config.toml
head_dim = 64
norm = "layernorm"
rope_base = 500000.0
attn_scale = 0.142
init_std_qkv = 0.036
init_std_o = 0.00735
optimizer = "adamw"
weight_decay = 0.069
grad_clip = 1.0
warmup_steps = 210
decay_fraction = 0.577
final_lr_fraction = 0.05
seq_len = 1024
steps = 9845
Each number is 128 + 32 x the weight over its row's rms, rounded and kept within 0 to 255. Layers, rows and columns count from 0. The size above them is the row's rms in percent of the matrix's.

# layer 4 attention key, 320x320, rms 0.0735, rows 214-298, columns 240-319
size [104  95  98  99  97  93 110  84  98  99  89 104  97  92  99  94  93  92  96  87 102  98 114  89  87 101  82  92  92  92 100  82  88  98  96 103  91  85  95  96  94  94  80  68  78  85  97  93  98 103  89 110 107 101 115 127 166 115  94 133  89  89  93  95  92  96 117  92  87  95  99  94  98  99 121  97  91 101  95 114 100 109  94  99 107]
[[124  90 190 187 239 126  86  94 102 173  81 117 113 171 122 217  94 183 173 101 120 153  88 123  90 151 199 145 153 117 101 107 110 118  81 113  90 133 135 160 115 177 153 119 138 137  95 165 134 129  98 185 163 101 148 154 107 187 166 124 134 159 151 164 121 147 125 147  83 106 132 122 154 103 154 150 155  57 146  92]
 [156 136 165 182 147  98  66 110 142 166  39 107 153 133 146 158 207  86  31 128 154  90  86 159 100 101 151 134 142 117 116 179 166  92 156 150  95 158 156  80 152 135 125 148 165 118  94 182  96 136  75 138 123 118  92 113 121  80 148  90 159 131 120 127 102 148  99 106 159 171  99 106 129 122 142 153 171 166 128 124]
 [122 132 119 125  89 170 105 147  88 114 147  93 143 131 117 198  88 111 130 127  92 168 113 153 153 139 126 165 130 134 122 123 174  89 110 152 150 117 137  99 144 183 121 138 184  72 125 149 127 135 113 160 133 139 117 109 147  64 123 140 148 180  88 188 162 110  94 144 139 128 112 125  26 132 132 126 126 116  66 137]
 [134 148 213 156 100 184 129 123  42 100 136 146 111 129 165 150 160 171 102 120 184 131 130  84  49  90 185 152  71 125  47 136 141 136 144 151 164 133 157 159 131 120 110 121 155 108 119 155 134  92 177 150 130 138 119 157 166 114 173 113 160 149 100 150 174 147 125  35 107 133 127 111 114 133 142 195 101 184 124  92]
 [ 68 111 156 101 174 167 155 155 109 140 187 127 105 136  73 105 139 161 122 123 119 145 211 107  96 155 128 121 100 148  92  97  88 126 149 131 107 194 116 104 146 208 108 108 129 185 135 160 114  96 158 162 151 127 125 152 147 205 139 110 105 204 134 158 134 110 126 158 118 156 171 142 141  69 142 118 139 100 133  82]
 [ 74 129 142 126 143 191 139 119 132 117 116  93 140 142 145 167 137 169 143  95 118 100 151 116 167 152 126 127 135 113 183 102  79 139  69  99  80 141 134  96 143 173 143 151  98 147 133 155 114  78 124  93 164 156 144 195  79 145 143 154  94  68 176 107 138 130 141 180 130 176  99 133 132 128 123  86 110  92 151 125]
 [ 70 157 106 158  86 163 118 106 144 134 157  62 138 174  99 119  89  63 151 136  68 112 144 139 194 148  51 149 162  85 177 107 155  96 141 119 103  84 110 100 126 135 132 168 123 147 108 144  70 166 143 104 146 147 153  86 129 158  91 109 166 116 162 125 132 159 163 129  91 114 140 128 156 110  84 137 149 134  96  99]
 [107 126 146  76 199 126 200 110 109 134 144 160  68 131 124 145  40 152 136 137 115  71 135  64 192 120 170 111 143 123 182 132  58 107 113  90 186 138  97 168 137 144 133 170  79 122 174 112 164 101 177 151 122 150 146 144  79 181 114 180 137  89 149  73 149 123 152 177 113 142 136 165 125  77 112  68  71  44 153 157]
 [132 101 141 103 159  81 168 146 108 109 136 165 133 137 134 152 148 156  96 153 160 108 133 133 132  91 121 102 117 152 136 142  56 147 117  95 133  86  86 159 114 174 172 132  80 145 148 123 153  48  81 176 146  98 180 185  78 157 109 189 123 122 123 100  96  93 118 171 128 127 108 146 114 102 129 125 114  97 123 150]
 [136 146 194 166 134 176 126 133 102 160 155 116 103 127 119 133 165 184  96 138 144 148 115  99  50 123 166 119 136 101  50 162 154 103 126 144  84 201 178 154 113 136 105 104 139 137 129 184 166 117  76 170 166  95 144 131 154 122 106  91 206 180  91 156 156 120 101 131 136 116 134 117 154 133 187 119 139 107 149  91]
 [189 143 136 130 128 151  58 143 124 177  92 125 121  87 110 151  90 136 142  95  53 160 120 102 153 167  88 175 123  92 108 127 154 168 128 141  97 178 140  71 129 185 175 157 120 100 159 137 128 151 111 149 187 138 106  79  95 169 135 125 160 150 116 178 123 160  98 145 126 115 131  69 105 129 109  87 159 132 123 122]
 [144  78 167  88 123 121 118 129 135  88 100  88 185 126 132 129  99 170 148 103 140 136  59  57 176 143 157 170  70  97  88 104 163 128 113 176 194 137 163 100 153 115  36 145 152 102 124 153 147 159 179  98  84 130  60 153 124 138 195  87  67 145 134 153 150 132 138  80 159 125  93 145 111 121 115 164 113 132 112 171]
 [163 124 118 140  73 136 136  92  64 131 164  87 145  93 114 201 138 129 112 133 128 129 107 119 137 144 104 158 156 123 112 144 144  94 147 159 181 102 181  79 100  88 121 116 178 105  99 103 111 175 120 100  84 150 161  81 151  79 133 129 194  97  90 117  85 181 140 113 133 137 116 136 148 180  94 133 180 108 134 130]
 [ 87 208 139 181 113 113  89 132 149 128 120 105 103 111 140 154  85 104 127 145 181  88  94 132 109 149 183  97 157 149 161 120  97  97  96 134 135  89 100 126 105  66 187 100 115 138 181  87  66 155  98  90 138 142 138 151 140  87 149 130 110 128 137  99  91 154 133 144 166 149  65 127  96 211 149 116 139 162 187  51]
 [118 118 142 154 140 126  87 146  91 107 155 138 135 154 130 193 149 159 168  52 128 128 187  82 159 127 146 175 126 125 151  96 105 128 108  97 106  80  99  77  83 136 157 155 129 117 144 115 136 120 189 122 147 162 177  91 125  49 137 173 149 100 144 134 145 145  93 159 112 178 101 116  91 104 130 114  73 144  82  94]
 [123 179 140  90 166 128 150 138  83 142 105  84 128 115 154 111 138 166 140 126 141 140 107 124  89 158 113 130  98 104 105  97 151  95 104 109 160 127 154 195 134 142 187 184 164 129 114 105 180 117 148 172  97 126 134 137 168 169 146 181 194 172 163 154 117 114 120 131 163  97 155 140 174 130 107 161 153 109 109 172]
 [204  95 126 133 143  62 101 114 167 183  81 104 125  80 165  80 144  50 170 132  89 109  77 136  98 175 113 131 119 101 147 140 170 152 155 168  86 173 144 151 116 159 126 110  98 116 136 164  99 151  99 146 144 118 121 114 110 142 104 113 160 134 125 127 137  85 128  95 209  78 144 109 153 118 122  74 169 153  85 175]
 [169  69  92 139 157 140 123  66 129 151  94 147 127 105  82  97  72 115 155 100 128 140 101 121 155 133 109 134  87 147 195 159  64 133 112 106 145 128 107 104 120 129 147 127 122 123  82 140 179 111 147 133 164 127 163 140 103 126 143 118 114  99 197 131 126 104  95 161  64 147  83 144 162 153 180  54  79  62 165 198]
 [150 144 137 115 101 122 126 118 100  72 134 118  85 104 146 108 157 183 140 125 146 178 124  58  62 117 145 150  58 118  67 107 133 144 123 114 196 167 113 175 198  72 120  66 146 132 114 148 188 111 134 171  79 114 108 156 164 129 177  99 104 117 109 110 135 118 113 160  80 122 127 153 137 113 155 159  88 113 184 150]
 [103 149 131 147 139 102 145 100 169 128 142 174  98 131 145 151 187  82 128 148 200 114 121 149  26  83 142  98  59 149 174 166 152  85 207 144 122 121  95 149 198 100 103 148 118 139  86 139  62 120  98 155 123 155  99 139 130 141 151 119 103  89 111 116  83 121 104 110 123 132 145  96 145 160 140 175 151 139 187 157]
 [ 73 129  85 150 131 142 182 158 143 147 143 197 130 119  68 108 119 149 111 127 152 146 161 148 184 116  69 122 118 148 153 141 120 149 109  98 150 128 117  74  92 151 118 151 116 149 181  97 182 126 122  65 156 156  68 158 144  76 105 140 100 109 162 115  83 188 138 197 129 167 104 107  80 152 190  98 122 120 180 113]
 [128 145 171 109 126 105 113 164 142 162  63 159 134 103 187 103 159 111 133 130 139 138 116 156 104 115 126 123 185 122 122 176 154 181 100 155 132 169 102 156 148 152 125  91 146 105 151 148  90 114  95 150 145 156 103  99 126 117 153 106  88 124 100 123 154 110 135  46 219 144 108 127 110  79  81 148 179 157  78 137]
 [160 123 126 151 174 141  89 102 138 182 115  59  90 164 133 139  94  88 192 156  97 124  66 145 122 167 141 172 130 127 152  96  83 105 162 101  65 120 124  77 161 171 176 142 122 148  75 162  80 142 129 144 189  93 177 145 111 182 101 120 167 146 162 151 149 151 127 193  81  96 144 175 194 159 123  98 160  77 120 133]
 [101 145  82 136 118 110 208 102 187  85 149 151 126 165 136  94  74 139  48 146 139 118 110 131 192  96 100 136 126 175 145 125  62 136 147 112 128  97  81 158 141 111 151 130 109 157 178 136 146 107 164 107 120 142 124 144 129  78 125 188 102 115 140  97 106 120 124 141 137 167 125 154  95  99 133 109  79 127 131 202]
 [147 130  87 164  62 183 189 159 124 183 103 186 164 112 130 115 145 117  40 122  98  93  65 135 168 100 105 128 133 137 151 179 153 136 149 129 190 164 122 150 110  84 143 116 136 101 148 114 205 146  95 134 119 127  52 168 122  62 115 128 127 102 140 135 124 155 118 170 108 133 100 118 117 136 165 121 161 137 134 145]
 [ 36  87  61 105 163 148 152 104 155 131 161  92 155 133  99 126 136  75 164 161  99  89 172 148 140 133  83  88 159 134 200 129 107 113 116 104 120  69 151 135 133  78 117 155 142 126 136 116 117 149 113  93 132 149 178 113 163 149  96 106 113  52 152  87 121 124 158 150 140 137 149 128 127 155 119  81 160 143 186 104]
 [ 87 157 144  82 122 129 173 163  90  83 188 112 149 108  99 160 154 175 111 104 158 162 170  82  91 153 121 143 104  93  73  72 162 135 122  99 152 134 126 134 118  90  99 101 161 117 166 132 168 134 173 130 116 111 118 165 150  85 146 181 149 150 128 131 143 142  97 139  83 170 144 101 100 138 156 154  92 164 104  71]
 [ 96 150 164 153 100 189 173 159  80 151 178 108  98 151 102 149 134 128 116 125 196 186 123 110 128  69 130 154 102 122 106 111 149  89 102 125 161 130 156 132 124  98  83 126 181  87 116 114 150 117 197 125 132 184  82 123 174  59 171 182 149 103 152 180 144 121 106 117  52 121 149 185  67 155 175 190 121 128  50 100]
 [ 69 103 120 121 158 143 134 174 105 124 203 138 105 154 103  95 111 177 177  96 159 168 209 115 128 158 114 107  83 133  87 105 105 137 104 125  73 119 131 104  87 155 113 136 127 128 129  86 140 123 151  83 122 184 155 121 139 124 133 146 153 139 163 157 137 114 158 241  59 126 138 134 179 129 225  87  47  93 152  72]
 [145 125 104 134  61 105 115 124 141 101 140  78 182 142 188 124 140  51 119  94 130 146 116 161 166 134 143 141 195 125 142 144 161 176  98 130 115 109 148 114 144 108  92 120 124 110 130 172  34 182 137  93 127 114 112  76 148  90 149  68  91 122 107 126 133  93 174  71 172 100 118 171  97 135  77 150 104 159  69 184]
 [174 162 129 142 138  89 150 133  80 137 126 204 128  69 123 105 201 200  92 132 148 118  82  68  69 124 132  82  38 148  83 122  70 159 137  83 112 115 144 170 129 159 128 124 129 170 141 139 233  34 109 126  90  86 125 157 111 144 155 153 131 130 147 137 111 158  92 156  90 137 157 127 183 133 215  93 128 150 173 131]
 [113 164 117 184 105 200 104 144 104 169 135 104 145  99 148 133 182 144 142 148 115 155 114 101  34 130 100 164 100  93 112 137 185 144 140  79 125 198 163 126 162 155 132 126 154 125  93 141 177 138 144 123 130 171  75 130 184  80 138 135 141 138 137 178 130 144 143 149 131 120 113 151 127 110 211 123 148 121 120  93]
 [136 112 114 118 137  33  65 130 197 156  88 142 131 109 161  79 144 137 136  89 155 103 136 146 127 101 158  96 144 143 168 154 130 160 150 135 139 102  94 140  95  68 142 116  56 132 178 101 119 118  80  92 151 148  77 159  91 160 102 131  72 126 163  68  87 117 155  90 206 150 131  88 130 113 117  88 143 185 151 120]
 [182 113 184 135  98 142 105 172  73 112 160  97 130 158 179 146 124 132  84 164 146 160 131 189 137  91 123 148 181 147 151 139 117 185  58 104  42 114 106 133  91 154 159 127 119 121 168 132 115 118  67 126 156  40 144  97  93  88  90 158 135 115  85 123 131 101 122 148 178 116 113 134 133 197  94 148  70 121 157 163]
 [116 146 163 110 170 129 115 127  38 135 114 101 106  93 143 132 142 199 123 116 133  76 123  39 117 138 167  93  89 115 114 120  87 176 109 102 129 101 110 138  91 156 130  99 108 123 144 114 165  51 119 153 124 115 152 159 136 115 149 182 138 143 132 161 172 102  84 167 114 152 125 162 139  90 144 127  89 184  97  87]
 [ 65 112 130 110 142 179 122 185 118 172 175  90 125 123 127 122 152 101 124 184  98 130 152 122 111 179  76 105 134 108 152 139 138 121 116  86  41 148 133  81 104 161 156 121 130 148 109 138  37 127 100 164 157  89 154 101 134 174 139 146 151 127 119 138 124 117 117 199 165 131 123 128 155 153 138 136 112 138  60  72]
 [124 129 176 104 128 136 112  85 132 203 108  94 162 118  94 114  96  86 161 133  82 118 175 147 134 173 108 136 161  97 141 123 149 143 116 126  92 147 120 143 123 137 157 142 150 100 143 151  23 160 159  65 150 117 216  83  95 172 156 109 176 212 109 131 134 101 175 134 137  80 217 137 163 139 100 146 117  62  86 139]
 [ 99 157 138 126 126 111 161 100 183 114 154 134 130 162 117 172 117 164 135 110 135 166 187 149 114 109 145  92 164 175 133 112 131 137 213 116 100 177 120 117 192 154 109 119 143  90 126 117 112 120 126 116  98  98 118  84 149 119  80 135 127 201  99 123 134 160 145 103 116 109 176 101  97 136 116 146 129  93 132 144]
 [ 98 131 159 153 161 173 130 165 125 135 140 140  95 176  97 155 111 143 101  49 166 184 163 102 140  71 133 120 149 120 159 115 132 130 105 123 132  71 125  96 140 195 105 160 129 102 200 103 146 133 170 115 141 134 196 167 112 117 107 209  82  66 132 110 100 194 118 138 106 123  97 154  58 123 119 155 126 109  95  77]
 [ 96 106  66  71 139 139 147 120 205  96 131 118 172 109  94  79 107 120 120  99 113 108 175 200 171 127  68 131 134 174 190 131 121 109 113 119 138 115 102 109 145 120 142 150 146 129 152 102 128 125 170 127  78 100  98 113 100 102 105 178 115 152 134 108 112  84 120 123 194 152 158 114  72 120  98 112 107 105 142 205]
 [149  82 128 130 117  89 117 110 144 140 104 114 116 147 137 167 103  18 151 171 147 142  74 192 141 187 110 128 179 141 166 173 163 104 164 154 104  81 136  71 113 150 143 147 149  94  82 143  20 171  72 149 141  87 191  66  84 138 142 102 188 123 120 106  86 126 135  84 140 135 173 160 185 160  90 141 169 121  91 147]
 [163  95  86 114 183 155 121 116  86 182 113 136 130 209 104 126 102 160 127 104  98 102 186 141 104 128 145 138 152 157 154 114  94 142 143  90  79 129 146 125 114  81 179 137 122 140 170 138 101 117 143 143 119  87 190 142  95 196  91 182 176 143 152 133 123  81 138 118 131  99 184 156 186 142  86 109 143  77 135 144]
 [140 130 146 126 169 134 152 110 110 112 111 170 164 129  99 112 152 141 172 133 164 149  79  97 104 142 146 121 127 100 148  73 126 115 124  99 192  84 210 112  81 125 131 130  86  80 103 116 125  60 103 154 126 101 139 119  97 132 140 130 178  98 143  90 144 114  98  73 181  87 124 136 121 138 117 104 141 144 106 124]
 [177 139 140  95 108 119 186  99 163 177  40 154 184 103 131 117 145 160 150 120 116 101 121 105 100  95 134 145  93 135 135 180 108  98 158  87 119 118 166 129  99 147 196 120 173 141 150  92 103  75 120 142 139 124 105 132 193  81  94 153 110 141 133 118 130 143 101  82 130 104 173 168 121 135 155 133 150 126  94 155]
 [134  95 108 104 115 150  94 169 135 126  92 190  79  97 123 132 122  94 174 150 128 148  74 180  88 114 149  88  91 183 127 138 107 159 120 113 148 155 137 168 163 159 132 152 133 125 141 110 106  85 183 171 104 101  67 129  84 107 133 103 145 172 110 193  97 161 204 130 155 128 128 115 111 128 141 125  88 130  94 170]
 [109 108  96 136 144 162 115 156 154 153 212 126 125 103  83 105  92 160 129 114  90 147  97 134  84 137 100 124 118 131 112 196 138 124 139 108 157 134 114 134 137 205 111 178 148 137 150 115 121 131 132  51  97 109 134 132 100 101 112 124 137 130 133 150 118 159 188 191 144 104 104 124 138  34 154 114 106 111 158  64]
 [ 86 145 163 155 102 148 155 102 125 130 110 175  43  91 139  98 161 175 160 190  77 127 103  85 123 126 161 112 134 121 103 105 138 171 124 134 137 157 168 103 148 127 154 140 107 162 107  95  95  86 121 210 151 137 123  88  74 123 191 150  78 134 176 173 144  62 147 110 118  95 162 126  75 156 145 151 115 176  86 118]
 [119  62 139 126 133 104 169 161 134 155 147 182 173  97 132 119 170 140 106 120 180 139 132 126 158 122 133 150 162 103 113 156 140 145 110 110 129 126 152 124 143 162 173 112 147 145 118 117 106 150 148 101 107 105  43 163 216 153 121 159  68  95 158  82 106 126 120  74 176 121  94 103  89 117 139 105 151 116 149 131]
 [126 108 104  95 187 136 120 101 144 134 148 137 181 166 116 169 192 130 117 107 161  83 144 128 125 142 131 126 116  50  95  87 109 102 124 129 115  98 102 169 113 130 104 128 142 113  91  87 121 129 171  89  91 100 139 144 135 151 123 188 127 182 108 126 109 120  76 130 110 155  97  80 158 125 142 126 179  65 142 121]
 [191 191  78 162 176 151 195 122 118 120 107 114 133 166 157 162 134 118  94  97 125 122 180 133  94 131 172 151 141 112 137 155 109 127 116 147 121 128 141 102  80 114  95 125  92  75 109 190 128 109 134 100 103 147 135 126 113  98 145 137 137 141  80 115 169 125 143 156 169 198 163 156 153 123 111 162 153  69 118 103]
 [121  54 169 120 137 114 121 183 162 167 100 152 140 181  78  72 139 102 117  81 132 107 101 126 154 178  66  99 144 144 134 119 166 172 134 112 109 118  78 189 121 125  98  87  94 140 138  87 110 142 123 170 134  78 123 120 139 157  44 136 109 132 139 137 108 121  74 156  51  83  91 148 175 109 137 162 178  94 103  95]
 [128 128 103 144 162 176 134  93 171 159 137  87 138 101 140 159 183 180 120 129 173 123 121 106 140 108 149 144 107  69 137 129  86 139 108 172 136 151 137 137 149 157 113 158 162 124 108 175 139  74 172 103 135 129 101 155 135 123 118 183 113 180 145  91 154 112 126  97 166 131 200 114 145 121 127 155 120  52 110 152]
 [121 145 121 139 109 110 124 136  97 127  79 168 109 168 126 111 117  86 115 110 137  95 150 118 113 169 107 136 130 127 118 156 202 113 179  51 100  65  98 166 136 117 120 112  74 111 133  74 123 202 127 105 115  94 156 100 142 127 101 102 149  91 144 153  91 148 107 127 112  97  79 146 104 113  78 128 117 181 143  81]
 [123 123 149 131 149 156 139 107 188 162 138 142 119 105  75 150 143 176 163 121 123 110 140 118 176 100 136  79 140  71 135 162 137 146 110 169 138 161 144 158 131 177 108 143 160 134  82 166  98  85 157 118 165 120  79 176 132 138 124 154 114 173 139  75 121 125 179 104 168  99 200  80 114  70 147 154 147  74  85 155]
 [109 118 110 125 149 171 144 103 142 131 197 118 154 125  94 161 155 152 137 148 145 151 112 113 154  69 149 132 136 141 132 102  49 135  91 194 148 188 144  89 136  93 143 137 174 127 137 183 133  59 165 168 149 167 129 152 119 122 164 139 135 170 143  62 168 141 149 148 146 146 175 142 136 152 139 136 103  85 117 151]
 [136 113 141 132 165 131 105 162 114 121  89 148 153 190 207  92  89  42  85  85 132  95 130 155 111 155 130 138 173 150 154 122 139 152 181  96  95 115  77 103 123 103 181 100  64 110 155  57 131 148 122 139  94 133 147  97 129 116 130 144 140  92 124 154 120 126  60 154 109 150  62 171 122 165 118 113 114 159 138 114]
 [125 134  57 136 139  98 125 131 203  97 168 149 145 130  70 121 139 135 159 145 147 155 120 119 218 123 126 105 126 135 119 178 117  98 110 151 132 157 100 137 133 174 120 122 148 162 138 157  83 152  92 128 149 152  84 122 118 147 148 144 138 143 144  78 120 117 124 155 130 162 118 110 143  70 137 127 144  62 152 161]
 [110  96 144  90 150 169 147 126 171 100 201 114 145 111 100 187 143 150 164 132 177 165  92 114 155  89 161 136 140 156 131 115  23 145  81 235 132 158 151 135  93 111 140 123 159  96 163 188 155  96 152 167 160 127 146 130 138 123 174 137 115 147 152  83 155 177 113 167 182 161 178 164 141 122 127 136 117  88  99 146]
 [123 142  69 141 127  95 132 160 175  62  73 136 142 123 153 129 152  81  76 130 110 132  73  84 133 153  89 149 124 147 123 158 168 111 153  86 130 100 119 138 136 200  96 103 109 175 136 122  76 173  31 135 108 103 105 158 150 157 121 135 126 115 118 160 113 141  96 135 106 134 127  94 133 118 134 131 127 139 125 138]
 [113 103 176 122 157 162 148 134 115 112 180 127 128  95  74 163 166 230 150 163 119 150 111 131 125 120 149 142 124 180 111 109  91 134  85 194 109 119 149 141 115 135 115 138 147 117 122 185 181  67 170 203 175 120 135 129 147 134 169 122 115 153 156 117 166 149 134 140 141 120 173 139  95 173 135 158 123 124 129 137]
 [ 83 120  89 121 189 132 139 106 105 114 146 129 127 163 130 127 153 162  95  84 178 101 130 121  70 127 122 112  97 124 150  69 118 118 176 206 132  78 160 123 158 191 147 122 136 128 135  86 111 129 140 174 117 139 155 134  80 105 129 184  90  62  55 125 111 179 127 107  93 114 157 164 137  51 124 138 114 105  95  88]
 [140 121 139 158 121 129  94  80 172 134 141 134 146  85 137 132 131 126  96 126  92 130  56 133 177 129 133  63  93 114 168 158 197 110 144 126  79 149 137 182 124 198 157 147 121 141 104 160 126  97 100 116 119 115 134 155 117 106 120 124 111 145 128 112 159 135 113 154 119 183 178 148 183 135 142 118 129 149 107 124]
 [101 101  89 150 181 141 110  98  85 186 155  79 101  88 106 203 122 194 139 122 223 157  49 119 132 122 197 148  98  97 104 131  99  83 136 119  89  93  91 125  79 169 166 127 135 117  69 115 135 132 103 111 177 152 152  75  83 131  98 151 148 162 122 125 120 117 121 140 190 123 149 111 135 111 129 129 110  99 141 123]
 [114 117  48 137 103 116 139 178  78 157 115  74  93 144 124  82 131 118  86 137 138 141 123  97 121 173 142 173 124 117  98 181 181  84 136  73 152 132 177 106 135  76  90  65  93 138 160  96 141 165 114  93  95 137  80 144 128 187  91 134 209 113 131 197 158 108 143 101 108 142 111 112 160 125 107  84 128 128 156 138]
 [127  79  21  92 163 154 124 160 135 131 140 117 154 124  97 116 158 156  90 108 170 156  90 127 127 107 103 140  91  89 123 165 155 126 100 128 125 123 123 174 130 125 181 107 100 135 125 109 161 158  60 103 128 152 104  36 103 139 143 115 146 107 153 109 123 109 180  93 174  94  79 106 123 148 148 134  96 155 139 157]
 [126 142 178 155 142 144  93 109 160 136 116 107  97 104 135 110 119 154 156 133 126 126 161 126  89 142 170 143 133  77 126 167  47 115 174 167 181 136 150  80 114 177 132 101 132 107 150 157 110 114  86 110 121 135 147 105 123 142 152 147 100 152 123 176 109 123 146 143 116 109 102 154 125 131 130  88 150 144  86  92]
 [138 169  59 162 113 114 119 158 146 141 127  77 115 126 178  90  77  59  85 128 119 130 134 119 155 141  96 156 185 138 119 159 204 109 147  76 129 112 150  82 149 121 109  91 140 146 110  69  98 180  74  62  86 151 106 155 110 116 105 163 135 109 106 145 131 108 140 112  99 167 112 119 106  94  95  99 110 109 155 111]
 [154 131  70 160 109 148  78 112 126 172 127 129 137 133 158 184 158  72  79 127 172 132 150 162  82 104 136 119  98  76 155 130  75 108 167 121 106 190 126 117  93 125 159  58  97 108  95 141 105 109 121  93 147 163 166 118 108 124 139 194 117 146 144 140 150  92 122  57 194  96 125 108 133 166 130 160 127 106 120 106]
 [ 73 123 100 111 126  89  62 115 121 127 114 148  79  95 161 158 103 123 138 137 164 131  97 174 111 142 202 135 128 115 153 173 118  32 191 104 118 160  90 109  90 145 102 104  99 154 117 164 123 121 135 137 139 139 140 133 140  67 150 134 114 151 165 119 120 162 120 141 141 153  91  99 134  94 122  53 118 166 143 169]
 [107 152  65 117 177 112  78 116 120  89 104 175 131  71  93 173  96 128 137 199 181 158  87 142 168 131 190 141 204  53 108 111 148 100 133 115 139 143  86 166 111  95  99 129  76  98 138 114 111 139 116  94 131 123 110 108 161 158 139  79 151 173 109 137 117 136 149 173 168 174 113  94 123 107 103  76 114 167 129 122]
 [125 116 139 124 160 153 154 135 139 154 121 130  99 120 153 143  89 219 135  93 157 146  97  55 112 101 127 112  90 105 131 176  81  66 117 158  89 151 136 144 114 151 169 112 124 158 110 142 181 120 105 138 153 156 102 119 115 154 132 215 114 107 185 205  86 133 124 193 124 107 117 142 171  94 150  88 122  87 107 137]
 [ 99 112 145 102 146 158 116 131 108 160 156 151 162 152  78 136 142 192 155  91 124 121 136 154 161  77 131 142 153 178 149 130 114 182 129 151 141 131  91 134 144 120 150 177 153 123 167 143 162  66 198 154 181 142 119  84 142 129  98  63 134 145 135  95 131 128 112 145 116  83 180 114  89 154 114 110 114  96 118 117]
 [140 123 126 103 110  33  86 146 158 127  94 175 123 126 131  67 150 113 201 142  91  75 146 107 154 110 119 131 154 115 108 119 145 143 106 114 107  77 137 123 122 146 119 123 122 134 129 118 104 147 110 105  70 120 113 170 144 115 134 133 144  97 162 114  68 106 113 140  27  95 101 127 167  60 141 123 149  86 127 112]
 [119 103 170  87 130 152 126 132 141 122 117 195 168 143  88 138 144 152 165 118 100 113 135 136 124 125  69 105 104 137 167 103 131 186  89 146 112 120  70 189 104 150 150 132 105 121 166 151 135  93 151 193 120 113 127 141 129 154 123  85 131 123 152  93 122 126 113 136 107 102 159 169 128 127 159 152 141 128 124 130]
 [132 169  80 138 106 112  93 143 168 144 100  98 119 155 162  96 129  65  96 128 156 111 101 116 145 133 107 147 125  94 122 148 181 129 145  64 123 144 126  94 150 163 154  70 111 123 112  79  78 167  85  58  52 159  71 160 105 131  93 125 169 131 112 143 129  84 131 135  82 153 111 157 149 116 119 128 145  80 154 117]
 [120  98 127  97 164 142 150  71  82 169 170 106 105 151 147 129 158 255 133 116 177 115 139  97 100 114 150 114  87  69 101 140  65  87 154 167 103 101 190 133 107 106 144 166 135 135 106 131 146 156 141 101 129 162 151 133 125 115 157 178 116  78 186 128  75 141 153 170 160 132  83 113 154  32 100  67 130 152 162 110]
 [ 88 112 193 109 101 119 115 122 132 152 122 145 132 165  78 127 142 151 122 111 133  77 106 127 160 111 124 154 108 160 109 161  95 157 151 144 139  96 104  77  63  99 167 173 113 129 102 128 131 128  86  83 143 127 146 139 178 193 163  70 133 120 199  87 105 173  76 165 142 137 134 147 126 124 114 155 142  90 147 136]
 [ 95 158 151 112 108 142 146 138 119  67 138 139 130 140 151 172 150 117 153 136  97 137 118 128  89 148 148 101 143 156 155  80 151 161 121 141 117 117 121 180 184 164  87 137 112 161 161 179 125 106 151 205 176 108 159 144 123 101 130 145  72 125  81 111 164 165 111 122 148 139 141 122 130 184 127 102 105 218  80 145]
 [138  84 117 147 166 151 120 121 114 114 117 155 125 181 126 133 176  84 119 140 211 119 118 145 133 100 115 173  98 120 161  30  87 149 163 183 139 135 111  96 167 155 185 159 110 104 142 122 100 143 166 117  95 144 139 138 143 121 170 127 164 107  82 117 114 123 146 182 112 111  98 166 120  83 142 178 150  53  87  99]
 [136 129 181 108 135 176 153 118 115 101 159 113  87  94 154 200  82 141 137 135 126 151 139 104  83 106 123  77  85  69 179 114  89 109 116 159 111 121 165 175 158 157 112 125 128 136 119 182 134  73 142 152 143 121 148 121 105 123 143 198  98 153 121 118 131 159 140 118 182 116 134 138 160 141 137 105 122 196  47 164]
 [124 164 165 128 130 184 207  89 132 129 112  88 121 150 161  92 185  90 111 101  49  89 155 156  53 128  44  95 116 183 127  94 157 180 137 157 123 128 130 152 181 139 102 131 100 136 160 139 101 106 120 153 130 126 106 168  73 151 111  91 116 101 124 118 122 111 128  77 105 157 159 136 129 175 160 171 144 126 132 138]
 [139 143  74 129  85  70  57 157 136 147 131 161  97 128 140  79 113  69 139 163  81 159 132 164 157 119 136 170 125 145  81 227 185  92 140  67 155 145 126 162 125 117 131 130  91 138 133 117 115 119 130  74 103 146  85 151 186 116 126  84 167 150 157 182 169 104 144  91 128 161 104 136 120 107 135  99 159 133 191 103]
 [160 143 164 153 147 120 129 117 163  83 111 156 128 113  86 165 109 140  72 147 142 142 129 121  89 117 117 125 123 132 144  79 114 194 179 122 161 159 106 153 131 125 112 149 142 129 172 125 117 127  96 160 147  91 146 113 110 142 101  99 116 148  56 106 112 130 133 112 125 125 155 149 166 197 109 128 121 201  88 132]
 [150 103 198  94 137 174 142  95 162 139 135 164 141 166  91 115 150 123 201 120 115  71 135 124 148  94  89  96 149  91 137 124  80 125 166 160 115 139  99 107 151 153 126 143  78 135 168 142 134 130  76  88 158 128 162  99  84 152 164 138 140 122 137 121 123 166 139 131 133 122  73 139 104  75 164 127 161  84  62 143]
 [ 81  98  87 134 157 196 140 110  64 131 124  64 112 132 156  84 163 162 123 128 144 120 147 103 132 165 146 139 125 133 117 120 115  84 117 164 122 150 113 107 173 102 178 126 117 119 120 163 177 140 200 195 158 160 140 117 137 108 150 176 184 100 137 160 190 117 106 172 152 158  98 105 120  97 142 117  86 118 148 160]]